python train.py --n_layer=12 --d_model=256 --n_head=4 --n_kv_head=4 --head_dim=64 --d_mlp=2048 --vocab_size=8192 --activation="squared_relu" --norm="rmsnorm" --norm_place="pre" --norm_eps=1e-06 --positions="rope" --rope_base=10000.0 --rope_fraction=1.0 --qk_norm=true --attn_scale=0.17 --bias="none" --tie_embeddings=false --parallel_block=false --extras=["capped logits"] --init="normal" --init_std_qkv=0.0323 --init_std_o=0.0 --init_std_up=0.0323 --init_std_down=0.0 --optimizer="soap_variant" --lr=0.00457 --beta1=0.95 --beta2=0.99 --weight_decay=0.059 --lr_head=0.00756 --warmup_steps=68 --schedule="wsd" --decay_fraction=0.796 --decay_shape="linear" --final_lr_fraction=0.0 --batch_tokens=[65536, 131072] --seq_len=256 --doc_mask=true --train_tokens=460700000 --steps=4802 --dataset="wikipedia_en"
Each number is 128 + 24 x the weight over its row's rms, rounded and kept within 0 to 255. Layers, rows and columns count from 0. Numbers have three digits each. The size before them is the row's rms in percent of the matrix's.

# layer 9 MLP up, 2048x256, rms 0.186, rows 1288-1394, columns 64-127
102:107112159120100126120128094125110147157139140149101180143122141116127175093097092120131089170162125152123156116150149139140097088106125109088122110123114133103067138131128110102106112161143147
104:125131087118119177162123148143169128171117095113117139128151123168138097100166091142108137130123148077124143124149150135091113106146106113141107116064140133133128099114171156125151128150129096
100:145134131135117144143120177137122142149105160102141084140124118090151116073134147158141092133164156120141156104055123158103115152150102107147122160124155105158081138131172111123138096128130157
099:153134143129099141134105117149063138111072154122120151122128155102118170208182124158136114138119136106141143132069122109133154100155124113152167113136160127157153123084152130144131142123128122
095:116122145110104104120163134108132142123099123102110172101159128119113088060135154140136103111124149106142148117146118106135137125102155132149140130134161144151135078145170090136135148086132134
098:133163103132146169114195174146127132202153161130128103138111137155112116101115148120132143159136154170147147101136131144109157091139139115100077131120107145176142104110147132146115176128125153
107:089091085121111131121133142141120196124160137140155134118140133122126161162129162131137130124114113131125153126127108124098109178143150147120138116073120097120138097161182161132142141151145121
102:138096149134108088098119129097131121135142155128133122113138113097136121103131142158128190126151110084107170115077107138152114105124102138186099147113127152153164142147161086105166104176125135
101:130149129138109118118136115139099172120119067130120121124169128089122111094114128127105116128105138150136162130130129146094167125136125127116115114114110135115180137118148115150112141079171138
102:145139122145109114124105175137180160126148151133136109122143084132115165154147134125109099110118104158105113134128113145123119142164161111124142123114109113144118096093125159104103136138123097
088:117176115105120091127134129153133130172108152125125168161134124133112152129158117105113118110122144094088139105105136105122139153169125109140122126110119111123101118120120133105126153155131085
097:085125094119101115136123151082098125138120134088137157152122157141115149101159109150125096135144152120137178114118114087129120169138132112096121137106136171162125122129112111108128124103109144
105:141086123134092059098155131152132157118126116148123136159123098101147114110147128118106144171164140152161129091122120116191086101114144145129121162145152130144146123167139135146139107141122158
099:165123130120096155163167151157142133109099157156107155140128118134104088091136128120183102102131166111126108100147107128119133104173137129107115170113123136177124103083145115180154130147137087
084:128125109155145140171147086103087124133147138118129128152166075122166123106137166124130145117126148174090114135189133112141166102152161135150077151115135077156150110157148167112134100176102132
104:117154158131137082139100138181073124121105136121121127122139141116163110121165126143099113135195117178126105146170148129131102155192092095151111155097124117118109171158101136099115124124128167
094:117120156129152136112151125128119136117124114118099072160094101138163135160152169170107137148119103128112143116115125196130133124137129133142131123103129117134137096151125156128128130128154121
091:121135169115112132137134137154129138115089122138111192098113139111129095161146158155121107139184133142154123151186128151151151133110166107141126127139193134104159121104159135130186112127139100
094:110128144118106139112085112113130121131132142113136136152118179097089141190125111145128158148118155123178118089100113122146111126158121140138150169094124105103102121128117096101117160137151119
106:107108136130105104122126135100169145076102150133131108127121112124122120114133104092127097107074118091094124152129124134103127152148149064114134169122114115120116070111154138169163134119101108
104:088100120108136151142113114099153134163128126129117118125150134075155116104129113135121150119146198107144145137106126094100129131155117128102106104148165145097136155157168142132119166175132117
100:172147106133118125130135127144078137115151125127092163146118121147111092097129115114114130123058157127093117124166116159171114158124136113148127111139114096097113108157086135155156116124089147
101:142152164102127145085153109121130134157059133106099153139153101138105139111128098113122169112109127104114127119118136135107148176145106127098132123133140109109086110129140102163149146135078128
092:124109149132094134104110122121109098164135113146095132154102113125104122108073112135153128127127101147079123131100103090133148098131132157127086089144188089137107156130138151158106129168156136
105:119084150109103135147095175154137095108105145119173119092119117147146117121152129110100108123100166121134118117165113111114166158137087118088114088112102132120118134129134089117125137169147138
093:120124134138128155118141097122140106142120133140160140130152098160105166108116125115144190129105158117122190124105138135134177074165076121144156140070095153136134128152161086142132102106092133
102:156117145143084134118095132110157166086134159110160126150162113132080131103172112111096089134101162174116117143117123165118103130143114077107133133140088110135122097125126096147131100139139149
104:162111119104152134146152131096179087132165121102052118149087128137110142137152093131145101169159151140156078126127156159126090185149134123166121140090106133129179136103146116105131161157111150
105:151131131095131166168135154128172112153130122138091107110162105114129133160177157156102157134134121109099155121118124165120081125149116077130133138134118100114172094132137103134134145135088120
098:136133078111158134096142108177146146137155096125122125139115146120151182072123135110101124136156132077109182137127086156161133094134199098091162117117157100166088172152128111113135146132127153
090:157153157098102150131116035178094143141167132153136104169134177145105120120101137134144094145103140168105123111071143092128148146163145149107090161135140169099149122143152167120129147141106154
094:095071128136110143153133128139151153173140149148138123127092109166115141115151130127108118107140155131129104084164135110074164111091107125091104111115122118129111125094134139104136131103088135
108:143138103101092168158131141123093137130093128098118140123150108101127116065110110144140138140110158094124153132164098141133108122147170140110179068090136109129129122121138105125144115127100085
093:127082150085128165175117154172112139127148140171131137187179132135124137138102084146107136157093132120155119115138161090136151102109157127106128141129102112126132161103145160143141092149139153
098:157120145162159113140130136151172141146122153134130088137111146139117134159089174111138096123102122105111092135144132137153134137122158144133120144145163172115125117108105128121131140151084185
096:136136113120150082141104115127114103132124108111119085135102134123121121168135117117140102114146144153125143128146127104082106084157122121133137133144137137148116140130177120125125117146167104
098:129133160114123170128177097166152154130131146077149123135089113154071137157087120103137124140144115166134131140163152128133118101103141106087129084152093147136172146117156105131150149099119123
103:159110179110121139127154135137105151162161107192084152123108097120139103168140144137128168150141159107162138130179114136153125153100147135174120130128141163135127170153120131119103131121097133
103:103120118086103138120127128114108143146099124166140104163120126105140149109129141139133120157158151111182116154135083107133089112112130103139141122101148082132146135086139107142156134135127173
100:173137128133150154105146092115103136137153157144103099129152199105134071125128162133126133075098181092133115133154138111119154125146136115120155113075127101131135131080136149182137133114114155
092:112080095160130137104134172092072135122121116124162146081159161125088118095121115187079148102133115127135150129115132142110092103155127128132135114140124155147149140086130083129144149087098091
089:166106125127139116184154179110097122107158153138161177098129134127110091116125100157151122094123116096127110123082122143072090152120087151188112083125135146100129099146109107113150172154148104
095:090135171142166125156116123138122169126096108154121105139140167125127103126129139115103102113123165131129117160115120116100122165108171113135110118114155100105156122110125091144131086127104138
101:123142092134139101113128089134147105132132160153140134148154063137094129142172131130150082131143167148105180118144143124110083057083101101127106153117123119118121146138090140084143122083096161
098:099085152154106134106086137139184125138136073125078114117134128134094062129138131155110094113142174110130147102107107107124160102144081142137142141128134109115117129109104096120123094144150139
106:096071109099105095161130147120108154114124096153182108133115126119139132129099130112103151159155169142134169136113086122122085106168147137151149116150104151118126107085133118164157118138137141
104:141100118081086125187118132130103127134110109157113163160127125105132141142094158166139095119173101126103149068091113120132134159119159154149144110118174141117147094116128144122153100134162097
108:156111101148120122100102114108101115112142106158100136134094115145146124155061144140122072133133140152099095123119124109114146180108109099130127115129139149081129163110169156111112161157133158
098:144094117141126132070121113093133154111125184110118167142150144070131130128140118160060093140138164112151139166145118136132143123129187103141130132118112152147103105077172089158164118119115095
092:157102148152140157117105111169149101140147172124109150133105144113112152162134128138156181116136158128117114117137102089154083114148160136098134107112111135142130151137155156157106137137105141
097:127096139144141106123152112134134150139113120135097103094155166089102123110120113093125136119146088124098116114091101135071159155153132111083169137133106119123109112104137139089150105088117124
109:096131167147116143143083098157168161138141136097139140159112106129143127153143132143161093119106100140115090117116125085129123116152106136142109176077151167124130163114159138152138158110124142
090:117172137131157102180101114130107154100142147126121087130147146099111079106113118179105101140138174120144156129172126112130176154137128116121142133124140167144118144130134158107137141136113107
103:129144157139171134159154135154124128154128117090108150128144129137139123132150113149123123084147052117076104102087145126160136106119116097163144156167155136091160138102157134154145086128087101
095:087121128162142121114124154089166145135119141120103156142113120136125103118112128139117122128147135150102109106121132123148128150177104118160108118103160095156156121167149164133139138142115114
098:084140132107118159145141103122139120101102159116107103133192144125110106076117134100123119116132097133138152121122137131111140173146138153132102110121096158132095136142193128163117161074160129
092:107142130150112133151160128147140156135145117158117181121126105139120107100102140147137135114126176161112127121127141135124165090116123090201095076109138128130137137152119119157175127125131092
100:118099151119123136085126124124133133130111076093134110105119137131116091093106106115148101144129112117080130138120105114146136136132105138097141150131091161165130145091125161145133142091095100
104:132116114130134117147123144149116141151117070162115123132107162136125138134118120107132121118157120161087163128082149088135109117157115093152164094178114109124079128144127105090095100102144144
097:144130184157093138120113105109170165135096096136127088075151142077098129117066153164122132113111123139122119160147138114090134165120153148111148146126077103141151142101140156131125111104100077
093:141131160119127105112131130118112132133169106076145111126108145098138084094139164118172131134121142099128111101134147117128096133119137107107119095140102129157102122188128147176106145126122142
103:095145143122108068140117118130107086112136128138108134141144118117177110149105089093107153131138135156116156103096096146117102166115139156114146093147124123113108156095108152124124143124130107
092:157177149144082104106162108157113109166160168134132146084134129105129117105142121123134091173098150098109129098096118117097116151163125122144086099120105123160105092096144123141138153135125108
106:174175132110081182137142104160143079111141141088129116122140082146108107176105140114123150157097122117073125108094086174135126138171136141119148126121128104094125153114125176151149126151133135
098:153081131117097132112183117161131119139104130097122125134153081106132104127132085130134117087104131103167180121146134123144137101128092094135142082104133108122126154105120112146191127094093163
091:160118109149148099157135130123131110126118148161125138106107099116142188096142109120140164124142148095138108127152115127123140113144141136103120123133116068160102134115151172142120162108076123
112:108114072155095170156153122152149141090128103105130126126139122140116150097101116130127079136099129094109114129132144132129123125116131072164124106102135134109133155084172104112130138097114120
103:179109145155144094165173111116110175166137142147132149131136156163144103168140134134139146142113122137146143111115115082124172112126174138125150182139163121144114122128116123113159132107171144
104:159108128139128107145125122144111138172119161103123141128124128133120141095122113116119163086146109136163129139121136101115115149152078167066156118113132146106130159161152116106139096159103173
097:126071171134134146138201141122115097147126088126148116169154115132146143120134104088139143153152177167082133122109139126178167137106134137147095129150148131163152106109097147128142148159108143
095:148085119119133140098123111114139130143119115130103115143146123136132109099131096140132156139150154110166170156129132142168121098138142137125134141129130134152129146119109096160140144139141116
098:113147117126108134107111113108139133147057177117145112092114136170124132114122149118121140124146109145136164121097146147105120118165078140150144132131121122141105147109134169147105104151121137
085:130128062184174138129148130084114160141106129204096116105097146150133158144158140150057090086109098095083143115140165117163114110054155132143137130099179097118128128100114157105120107153133130
098:130128156138109149126132107142117127145145131123140139114098129174123124090189119118102129076111101136131110094152135124091093121124124122081113150126128146161090125133109137125105107114167124
105:129142121133130113102136128134115082163105095101129110093121101149110132150121127062123137144142122138134139162081101140061121120119138096126139107113121102085135159114131133155141146165112131
096:155123145086170144142126151156126084151161160127130138123094106120128151082111095114103142101179138129164098096178108099123119132113118114125149128109128124175102080114135148112119084140079169
102:126095111138111124122100150147068140163133123101114134110126147134115119133108161136127160135103134114166130137124154128121141138146106112163092163141117124151101137131123126136124123151140155
108:119123110141148153131121107159090127151127134120136115137145132103123112146125096159132140107126099169135140130158146101123141125153128136154093157159175119146069173124084150109127147172171123
107:126076155129165118174143126156146148107095128143127118146074124096101108125109115121141107133147118200133117148167106066143125123115112136094122154083101142111125081118115113133078125098123168
103:128087116116067135101122127095128133105121146140159120105144103117131133123161111123134105133083142124111155064101126124127116132164117101106105127154105103105147092075109142143100147111124082
097:090110161095137101095147135162113031095160116099113124114112085087110153126157140103138110129095129127130075070160115122179177090146102152119146135129149125104136127151106140135139150145153099
101:122158130099120153152124097165154074126148144085166134132107129116118116169130152101141137130151133089107120158109148123145121110108147133084125102133163149131145136162133138124121117103165120
098:141126170109102138122118125142186138120107130165138133140147122103138146109131124094085096129148158110081109101168148130140096129102160106115131117127146128126143128088091102110104152126122148
093:171081128135140112130122116150151129115113148186123111117102140132143089112070082129089087123111145124122124147093090131114137174127112116154111116112122117130141098108102165149103116136119128
103:126145116094132153155136099150098118147119130133124170088107055143107130090098164104119137117138099129121182107134135139117145113107154113128157145115116144126124116102127119139139106101149109
105:138124136147137139159135115135105149145093148115153110143128089125122142148173137074150131170142124135081125118100115089136098131193107121114104134131096170116104144104127093135113087156086084
088:120137184136102142195141148092125108165103170151150144070115158100144117142116117104109143139064098133155104179098120154166109133124117158138138127122094121138124119097137091114151117130136119
103:148139114129130094123161135109126131119187103118105136134145111113120118107165141098179106099152167138148133100137157133128104132127156130156144110095127195115101081133138141179132152141127179
103:161091144123129162108118156122116135136091134071105130089112130138083130175141113176113124135132163152144105116081112129118102117139133134124129124083088172132108145159148093119149111163108161
100:125162137092114135109151142138159117143140131133080099121129142159125115105134111147122131121125108142132148131111125096130127115116088106126101157139136141124111096125094093143167142130132103
108:152096138119078096071153154111119129126110126075137129099109153138123120138146137132083162141115142125076130145111146121123133152172113166159139106114140147128125107113168140125112123105118167
086:154099111165131123174142096115144135126116131138150097136125145116123151090151150157105137094101133141087128124113191158121115138154117179111114134156113132165137125133129145096137107103122134
098:141109141114116158161149122168138113102136141125134103160179120117113145151121107124164089124125133089108151092127105176149126135106134107167165138140131156149136112139151142144161107142118119
107:137113149154124152105163135129135110120120133158102137140146107105155142145119170163084131148119121124169089110090116101127113142135165128165142118111125116165124165144150160159149096137080160
105:159102107116111163151097138106134133111173097125103105151157145127107118157138143123122110128135132135109150116071144144083115137142105100170112132100126125129165104132152126136104207095147131
101:150149144122144134145108144156113098135178136130112128092125156098118135124122130156161096140144142137120096147113097086155103117123091133170130125090131147110104108113193113149141138142154133
106:171108145132131111147131131111119127158101127160144117122097101076130156079090108155166111164172151113117149141138181129113155165136105185130140137104102135115083126110139158187119085135151137
082:133165180126145134131118101108116137112112141139112113127072135129144059137136135102143111157124132100143120119107159171084122132138175195130117111116155161152103138113141104091117105134123102
102:134135134151123129150149145119097173141147129154100142154117122055120076141163105103170092117162113149177126143095139110105135102092162090123117109084132138104126146116123103108111125146124148
098:123143114150114123104169103130143163154122134147126130150112103165171176124166126128136111132152138146136124100129127092140110123147108105148121145091134140123119139067135085189120107094119137
098:131117121174108090150116101131137127150185114151125096154172063143114151165125095161117109091137137126093120176080118128066079137108097163163106110120177084122119109149108144111107151113114158
095:149142112097134091138113096086130148095146094118105095114095115103171128155101162119082112157104146155065141131089135170112096087111164110129106133121135144100091139105148104141122129100101114
103:124122133129128150104147092108132125103110127173128112109154117136114122090141130103136121113088159135099125178090126133111153135097079119081143147128115075159157123130083163155155124117113147
102:138143150143129119145119129143121126156147147149136158112104124103165059122135116120060115115147132131145098132124135152145143164152139111164144105098122160134141131154129135111142139129095159
100:126161177168129157126128135121119103104055149143118130127116160109123105120086115136128139120145112152134143125121111128134114171158086136108131114123084094076096112147115172102139130151164129
104:143137129107098112089097149143169129140106144143140156168159121136124130162117099157129118164111174122118133140141108103153086147135140128108117075153122092152147130133157141151125110123113144
100:142090149131088153106129168130126095120147151117188148052128106120139120155138138148135129129151135102099093122143130106119160174139138136135092102075142142163106117108109134159154108110107120
# layer 9 MLP down (transposed), 2048x256, rms 0.192, rows 1288-1394, columns 64-127
100:133048134092178119091154161116127152117114100114116117141161147138132159128171096113141164136112161184121109105146110114128172131116119145145116149135147085172142139111089086108118148145131155
101:105170133125124122087074109104114124109145119105122097159119154149124162131086135097147155180115129097146133129139100119084147112084124098106121150158105125135120151093126131155115134101120141
103:091100116175121103108110107113128173141112144135122144111147084078112090138144152123163137131111140129166140109095097115095113090156093102135114148141132121106096088121133149120119082111115117
099:121149112078104118148106139146132153163132115145089099098139151089117144175104145125120120136129110141124123098088144115076165134150161112082133148151128148175178142153147113131153093172108151
098:118118121127145100121116114122111128186164134116175112135123110116111100160115078103126114184103116112135145117146102135107124109151145145161199098133096107103126115121110146135095123125111124
100:122113136114131116129121171129147137138130172163100135148165153112140184114112139136134171112137137169133151134101140121145214118119151122142112104144084089122137136148131202132123130148135110
106:133148138123097166104171142123110153112177140155092160113173143125134127158176086152170101136194150117145115102149093112136172088082113144119102101129113135120112143124124095157087141152108091
106:117119111107132143129109129141136106157185109096120102131133116108107127143117189122107142134150129106099148158121128124141084172137045135159141170101126098160138114143102083118149084116147119
097:147095148114146124123139139102123209177162067127113125112161107124131115130118126125132135103144130107169133136101123126151154138106125113107118116136138124114140066101142078103134126147159151
107:146129125082166147168129132129156144107112116104107089111175135124083113109108097149091148124108122156106107130148169111144126099109143160145157132172143091112107088130094133118124097132122132
097:150141126154169095122131147154115126115127104169104140172136163078103181091147110136109114138166142155135130143144131118078170135195156132158159125113145155117140146104133160131146121134118124
105:151121096166153145154149112172112110097099140135177110117139112085147114153101141148109152119159124159138136135182146101166123117135174120144123143134118131146149110151117194123137107154148152
109:142095150116148115119171079155126140149109113100097144100162150131138123146121076141096142142093092097141145146124137097148141135125124143103118130121113119127160129096081136110114096166126170
096:095118153127138114114142079133105159107122143113071109127135132151128139103090139151159137134136102073136116098148109128151146103132136155183122148067129104162148143106118145127140161174143136
089:148139123134130107104151124160121132144096106099131119140156124138162135147130129128119125138146131106155170156126154161129173128166111145134158130104154084110146148139104128109157087128160117
098:105138141132118159141137104097169123086172125089103110155098153135139111102144114143119158143161101115125142124140143111122114167125092106172115085116118093111147127108163166158135141128137102
102:126139117121148135076161133162154115147124142092111154131088084133143127154113167095161152108129139125172173129068144105164138137049099119036169138123133104142104134115077133135123147187146140
090:098154161121102078114141111118185189106093130107124158142118125117129110146133139126105125057093149114162113132166136116155116127074181104170140093144131127133127141086145103126099152069127193
092:130145140100097118068095179136122125136096110114132128092112163078121140147119084125123147153142154143125108140100134131115125132091154167152065105117154125160163117129138139107091114107143138
108:130148150117115135108109090174119144125159105119106093117097176151074149105133111137161085123130139148127136124127120138148134142142141132151105122110136135129124146145120096105150127111149131
102:164123161108135081093169175142133126101172130128161099132101129113104140097130118129151123156171150085119117111105141168150107136127130094168114168125167129111101136134148128128127101094082164
101:113101128149101128110132157178107156086100072138105115104119125142136163132148101137116115124135115143123129103148097117100123117118140134153166119155134144142140133143125155133152143109137156
109:080149164112117158123134113108120106176110123103087124175195132116090106107155108148112111095128148119139125145124106168165135146138105158149123157130098131132120151133136130148143150090142162
091:169161104153127139110126110097111111122142173085174139124117174170149164106150134113154147127146128123130112141113158126085141124090094117137113137154097145143140126154128145150112140125134139
097:074149122099121145062122132151125156137173074185106116099079109143118126099137139143095114139096072131095143142146119107134152137136130121147144125104156148099151099176145112134131112145115134
098:095097134125155139109146129121117134096129138131113162142165154146127107145108094114132136125128122151140108154144092107129082124141125099136145119114124159169111102120107169103171156066113092
104:121108085157125109139103143110145098099121204096121110126102117158126146085119142154136121133134132163112146111112105145088138119149151126106134125128142128142121116161159145119106140163125142
106:155140097141138156134127139131141099115140118103090151120109156135130116070146130077156152111127149145147133138164123137098167162113145108113141124128101114157141138117164114109124114119155140
099:139132133090115115153136137136135126134107097130162156122118154156135195118125088130131146177127134143118144112130153123092146131099102117114154149119076141151165075158138130085118126114161147
104:130147127088117150131136124162144171156114098124128109147144097094148156106129151138128108097169132099122117182154154123153114144145176108107124127083120118142087123149109156133083100107158140
095:092121145157088147118163153120134108152131123142118144079131096090161136116124140169077148131127120132116112141120135150134184160081081122145138137143141128130130114114135111070116119130166139
099:134112136135114104098115159128152140105125126125170151141143104048145155112118134154097113116106109106112094106153152117146150153148151101135111091106129134147112147157150118102112133091102148
109:127098072138133161139083147119134111094144125112126100074154159105123151138123129146117119128122096161127119098118095087120109062153117107152124139180103123118124113141144114125100111203063146
087:151132120154095125108123139118143104153132070088125161085100172144128116105132136141153133098134135086131157150120084113132159133133142113128066111105160132176127126132139130142065130106131133
098:119157143148160124086126125125127088116130189102110170157152117128143178086107142121138124147137135122138114185164120179123137142140171129109128148105155119118114119104112146123145161071159131
098:135153153146107150144116142128116160132117108102134154161090096100129102145205123155112121092138112131119096161087116125098122104169129118124140158119116168159132138161147113142087095118119154
104:150102108136111132139097111124129128157100136120123136152176152118150117168140139107146142134127136108145137121123126096149176103157162119081146115087130151151122149144142116089167152139148117
100:108080104174174134150126123108135140106178122154144144105128124132127161149100163118130169142097147103107136129152167147132133156125134138130168146107116102126157131141132086133125125152112130
105:104126144110107112102120157153176098095147170117113132116128135147145111156127129157144121135137105129098128097166163116101116139122129086135154109079153108174155165138105130148105131134128149
095:115130120109142109132138091132121125115119112124097111120138154124148144123156115120134133116147091089146121119191136135130162089135121140112111145160124077135111116114142128131132155136188107
092:138144103097152112138083149118089113132144126140129132146149089135125135083118166152128148144124134135152140085108146115141038108109118096124133145108142117174117154075101126097078141124143115
102:126110145118119115096135071130130106142109132121089138128130098108159162150134138097097088138099160121147134104117137134138176111146195089093156126148113174166142125130142166135123116137121159
090:143130120135151140162100099141124119159108142162140115122131141170099141110128120078124121124087101104130107133129176136146167175121130146090135129102095105128113155153140150066083176138122125
097:107128162161109095107118077132123112095099121124137116095122104143147112158149133113125121110107181087176145188174110143110095152118113147109110141114099170133148091140137150153154125156112132
101:124111135135132161131142143119117157100098114148136126118126146144159081138164148151102099131149102110181119080155140077119101105127150130145143125124119103108143140140129137162128120119130121
103:135083114104076166150083145103122136146112147095159167147111143133112143125144095057126101116110132107145182180150169137125113174118134143125111182127149114114139101142127125121146107161142124
103:121146131091090079128124105106121135130133106142123163137107099104152115171118138142134125136133163147088112100107090102126125162089108097087125152146139142143129114141126129125123130128123133
101:098107140121149122152092170095139130131134143131174092092155114176126088112110102104096131111127121100138126094158115115121136155107118079104089123126136091114126131120152093109101115125157126
099:130156113121128094150109146133065120107096129160133123177160147141131108153118074116119104141119125135106174160089099123100177078116165144164151120155121110095130124146106093100118109170153113
102:134147112120101115155142120112150140126134132115113105149124068144119153121136129164129090117114123134132096128129123115164167132119124132127111121096133134124125077131135133136063141124135152
098:144117129136125153141118098131083110134165143179099062063138101110116109104099129108135134154123112148120124121143103113128115125124139147171116159152092134111128133128098114169139117168132099
108:121086141111132140163164102075166146127064107109109158115139081099133120108117110120148110161145119122125155111108130161132121107128082097158136158139109132105107147143180102172078120096085130
092:167153143134112131058139100132084113119094126128137096160080191100109110117114141138174160134161169102122119143131100102117149092126116109163149150135097144135145106146124119155091145125131124
102:121107148146133122132153119130139128127112100135102108130108126068109119126149091124152141163126146129110152142140153139127065151127137114147083169160148133119131098137115138149131117116108091
096:165135146141147114102096148129089164127149139063085173100120125147165163124117139099143112177133143081097090135098161151125104107175153128146140135129088146102138144130135159153095084153152158
102:109156142124154155095150145141198174143111129112132085183105099097128123131156144136148128106149161098147097092148106120119137124167136101125111158115189084157089105137112066141165131111127178
094:124152134140131115080166108099133156120067142143130141120127106080121141145158137117118134099145092142138115127089101134082196110142138165125118097109106155117160126140121134127147156123144138
108:071091141142144105127149112125160109111155110081167148082104128161145079141133087160123086164125141087111115118105153135158114121096139111106121166182147126157160175132075095152094099118124151
107:110108146145116144102131123158136115142166113133124150160094090121137127089084124123095150128137121112144201147122119072149121136125112110082093159119112086090142156120133140124158115059122118
097:125123119180108119144129128114150143150167152109118137138124102101164119080099108168144121126116110139121099144145136106116132118104154104120179087188130115098165147125153148136156164134096103
096:125166075124136114182155144130139117124119144165122157115126146146157125162150150122157124156118120156150126156177093146123196100123125090158133124125131100075139108091141135116096145142125150
098:071106119151117098096097142144165121170135131135108113097111127090146140151120136124106136169152166149132122120119129142128090115091132169126150113100136105135152139125111175130167092073136083
097:131118131150135144100148123114159083141128103109078136081148128091140129112130132107160130134094136125180122086145088105155146153130165117159113158183167143131095117167125104063111109095130087
108:132128087111118133110132138135116114130136133114119153165148082142153145125127117077125110131111066143163114120112142146107109100132123115110159130177152148123157106141107150143123118150129165
095:129144111105121062123123203149120095157112117190107137129135121128125165139116137132128121118098094155165132123136119128152166085107174116152130184109131124103158126095119159163114123122134109
096:103167141082111125137087098113143129139144139134109116127152132153161142167160144175126140116179093154146113131143157188104189110127128140149139110138118146130137086131111109098123124103123134
104:112138114164066118104147121148098157121139092097091155159114127105093095141136119091123104098124135122137152102142145138154114169107087122129092110129162142171150139113124153113118141125134131
105:146145144134127122144170071125119123104123126120145163128105110156177107107169157133122107113151130135181120122090094121123084113112171128126174157127136123124125088109124145155136094139127125
092:138130117176129147126117134137161130126170187092130121121102108147151160109117156082113094123126120139201140094135143140144175116101107186122151140134118119141122122150116135114162126122126136
088:148127080177150136098125145145097120108127125128127133111148124096143151112112129131121135142154116115137120149130123132140234093136148123157098095115174076174119109158132135138127143111107125
096:121130102086133165133162138166131149143135152125133102093169145128090115104126102125098101159145124128164116112094097108150128094144148144145091153128133140113146132119128128141150082101127116
098:118127142110117166078115136124183176094134135114162097155126118144154139119179124142143142101122119147161155127100106154140118138147132094144178080114116166150135154157162106126136156143117123
094:097130091110142120131135121121133164114164161113112149085126130105132109139137130096099138102104169124116153106117080128092145143097178153139107106116112148127148125130122115090159103153135115
101:103109134110152168134161124158080109144170112087129127144136137144101140171141105155143122140110179161135127130123112158154117152114116119161161135165113128174126090136123137133122116111096112
107:156133117151108160131133161146087126166159140110085150120143155173113126148166135127159144124153156130112168109132130118101126136121144117111118106136142141135100127144137166134119119119160139
101:102109098128157136103085089132131111131136112102154088161124151105120137170118075107101131164154179104155086154186101089111069147112134167132096154120106135142107152096161098116132105124142091
104:162169107078139118150139139125097116133107101096122134116163154131144117126150150131136142108134064163131152148155130123140159113149106104136112128109128184164107176154099168122159101147141170
110:120122134128104170066125124112133115155117134087151117135132121146119139172154158160157111091119159100136137155153108149136143093147142127151166147132166156114102119155091142160147092113114166
111:136122153132130107130119164123109163124113151102135136141085125109142136101141115115127126150145099182090107118146096114140092100125144096079080146130143125164118150124119162082132140141115090
108:104191132156149117118104106126122100149112132053113083123109115145132112132162103149130129137109111162138117120120141105096150131167103122120092128142107155121125076124120101114151128150133105
101:126152146120124122133128096159094123068170094101115122112095143118112153091086122118178123109135105123109119108146092124125199081165159142098119113156174166114118144090130137115093134098095106
102:158122131108157134103137122151164180094134134097198098154097152124152126109079128178118108165118119078128111153147099117100133175116130117134114139111087133141158137132163147153188138136112131
103:089098088103127118116162102080108135100124085116123125134144137143132136101120117123147132126127139166131113128078161120161080120143113122172123133120157107135137125120118091176164113118095115
096:135114173141123116110122151187144164134086121137112136097124085146187157142152179133136130109124111101132127132132097115169109118135111094166123122149124125134166096131126099100137146086105121
101:107144137090166119151078068085097156136117123117108136128099141193125125109109128127141159155140105162143158118159140140143154183127131119130144146134079156133116103122163155187087095133147127
110:109116071150156110176109145090121109104118123146125104128138100137133123148110123069125126116134117093120070108152124171136144136117134149126125128132105137106130139090101113156101114121112093
086:105152136133168093149093123113145132133151149089103106144154189147133124154130129138148150192130108184125137145134129129116116138124148114148128121115105097103177130111076123132186163118145182
098:165082121153124148149104121153132149176133130142090136159112174135133072118144153114140169127162115101129062126143141129131121118139107160140154139108132102132122148081088136101103070110114158
102:129088095146106158099129129158126131144111168160127105121158106134108144091135149112117080127113134091109100129153112154130131163157135152145138155130153100144123102134102148145126138113128182
096:078120099124130165105154100103108123117087110092108156121148196140130124082103093121112120134139117117074121118137154122109126093113147156123124116137143148127094088130106130121186104149114112
110:104158137128128146095090107103157084104142143122129130115091130161137108106144118094133130108146134115111151140112085152156130112098145126155069150132164144109130108120121114112154092138088129
083:182129105132140144124110109148152118082146130119151156093110096131142128100096148115125116091137113119144126160141065100078209152094165070117116134117123123119144111121165143141151141168136127
093:075101108155118109154173099094132131115116093119131115109109090144126120134134135109155117107152134105115111171147173136097164131152124136172149116127107154139142091144130155098132114157104089
109:150104143163134131119123093144088102151152127155131151136095090164145105138123102149136142139117122103106121101078086141116130097118112133172111134138114135096117122145094085119129123123122119
102:134123105147103103102174117163126138103162127133123118125158132151089167122172101107151060118148144134114119083164146173116096129139147121173143171129140125123111145123113135119168115119174147
101:114109093121107155171142137147128084125133141120121171101106106111102127160159132155105079132106132148112126102148157090183106140171161139133105101140144118130146140109120150115107149152106097
099:165127114085143098119143064070108086112132150151106109136119153101144112101160150143156107165127152171167117124145175126153136154110113142142117154126094119138129144099156134125137102158118112
088:151102104147166121104102134103152069170123132104161117113121107152124130155128127092127121102156132144151123130140156123161203126151117110134096122097139139154143139094110139151124127156108081
102:142169149129163173130126153113119156124117115144080107104101136127183119095134099102161118121126142143129126156133133110139113144143127161095159131127163142055113124094139100123084156147146169
102:098156146130148124124108090158127107110150104135118152142104089101125115102180185090124152127139116119115143142094087155101071128158150102184130143133129156129105171165140113154117148128120158
103:112129157110080148147164125098112101115114114104171129148115173114116146098148164184112146147138143143140122113112112178118138115112098057116097121112141144128098165117053097158160082109161093
101:116134108150082115174078126109103120103161107142120116118069135141143104123100113119156129153142132155064100164130182160115121109126142163153078162152097096107093105143162160131085131118161077
100:090158100109181136128161103106122143132111114112116127143085146116130125152133129143147129083126088171089140144136084163116207114122129148141111173128135153129119140131107135169113133129114140
106:114099168144140106129125083169112102138133118139164122118095162110133092083162096097162147121123115150160136129158150137133100129128120117093096127123107108135116190113124106136151111107119140
102:136108140161111128146165117105107153095139113091093148117090155120148144165167145164119111153128125182124141111145161125121120158129164086131139159152178152109094107160169120113142149127153106
102:132131152122108118113100142108142136128076149103176135138116090106163114143088111113141146111088149113137108123152104115157151094129100143146111111148145157116161153108139083130124109113099103
098:147170135121120139186147145178148129086114109095158165133140140126173137141098180127137110142083130148107137136102090151099173135106120098137115094139154112140142111130060130141114168126126103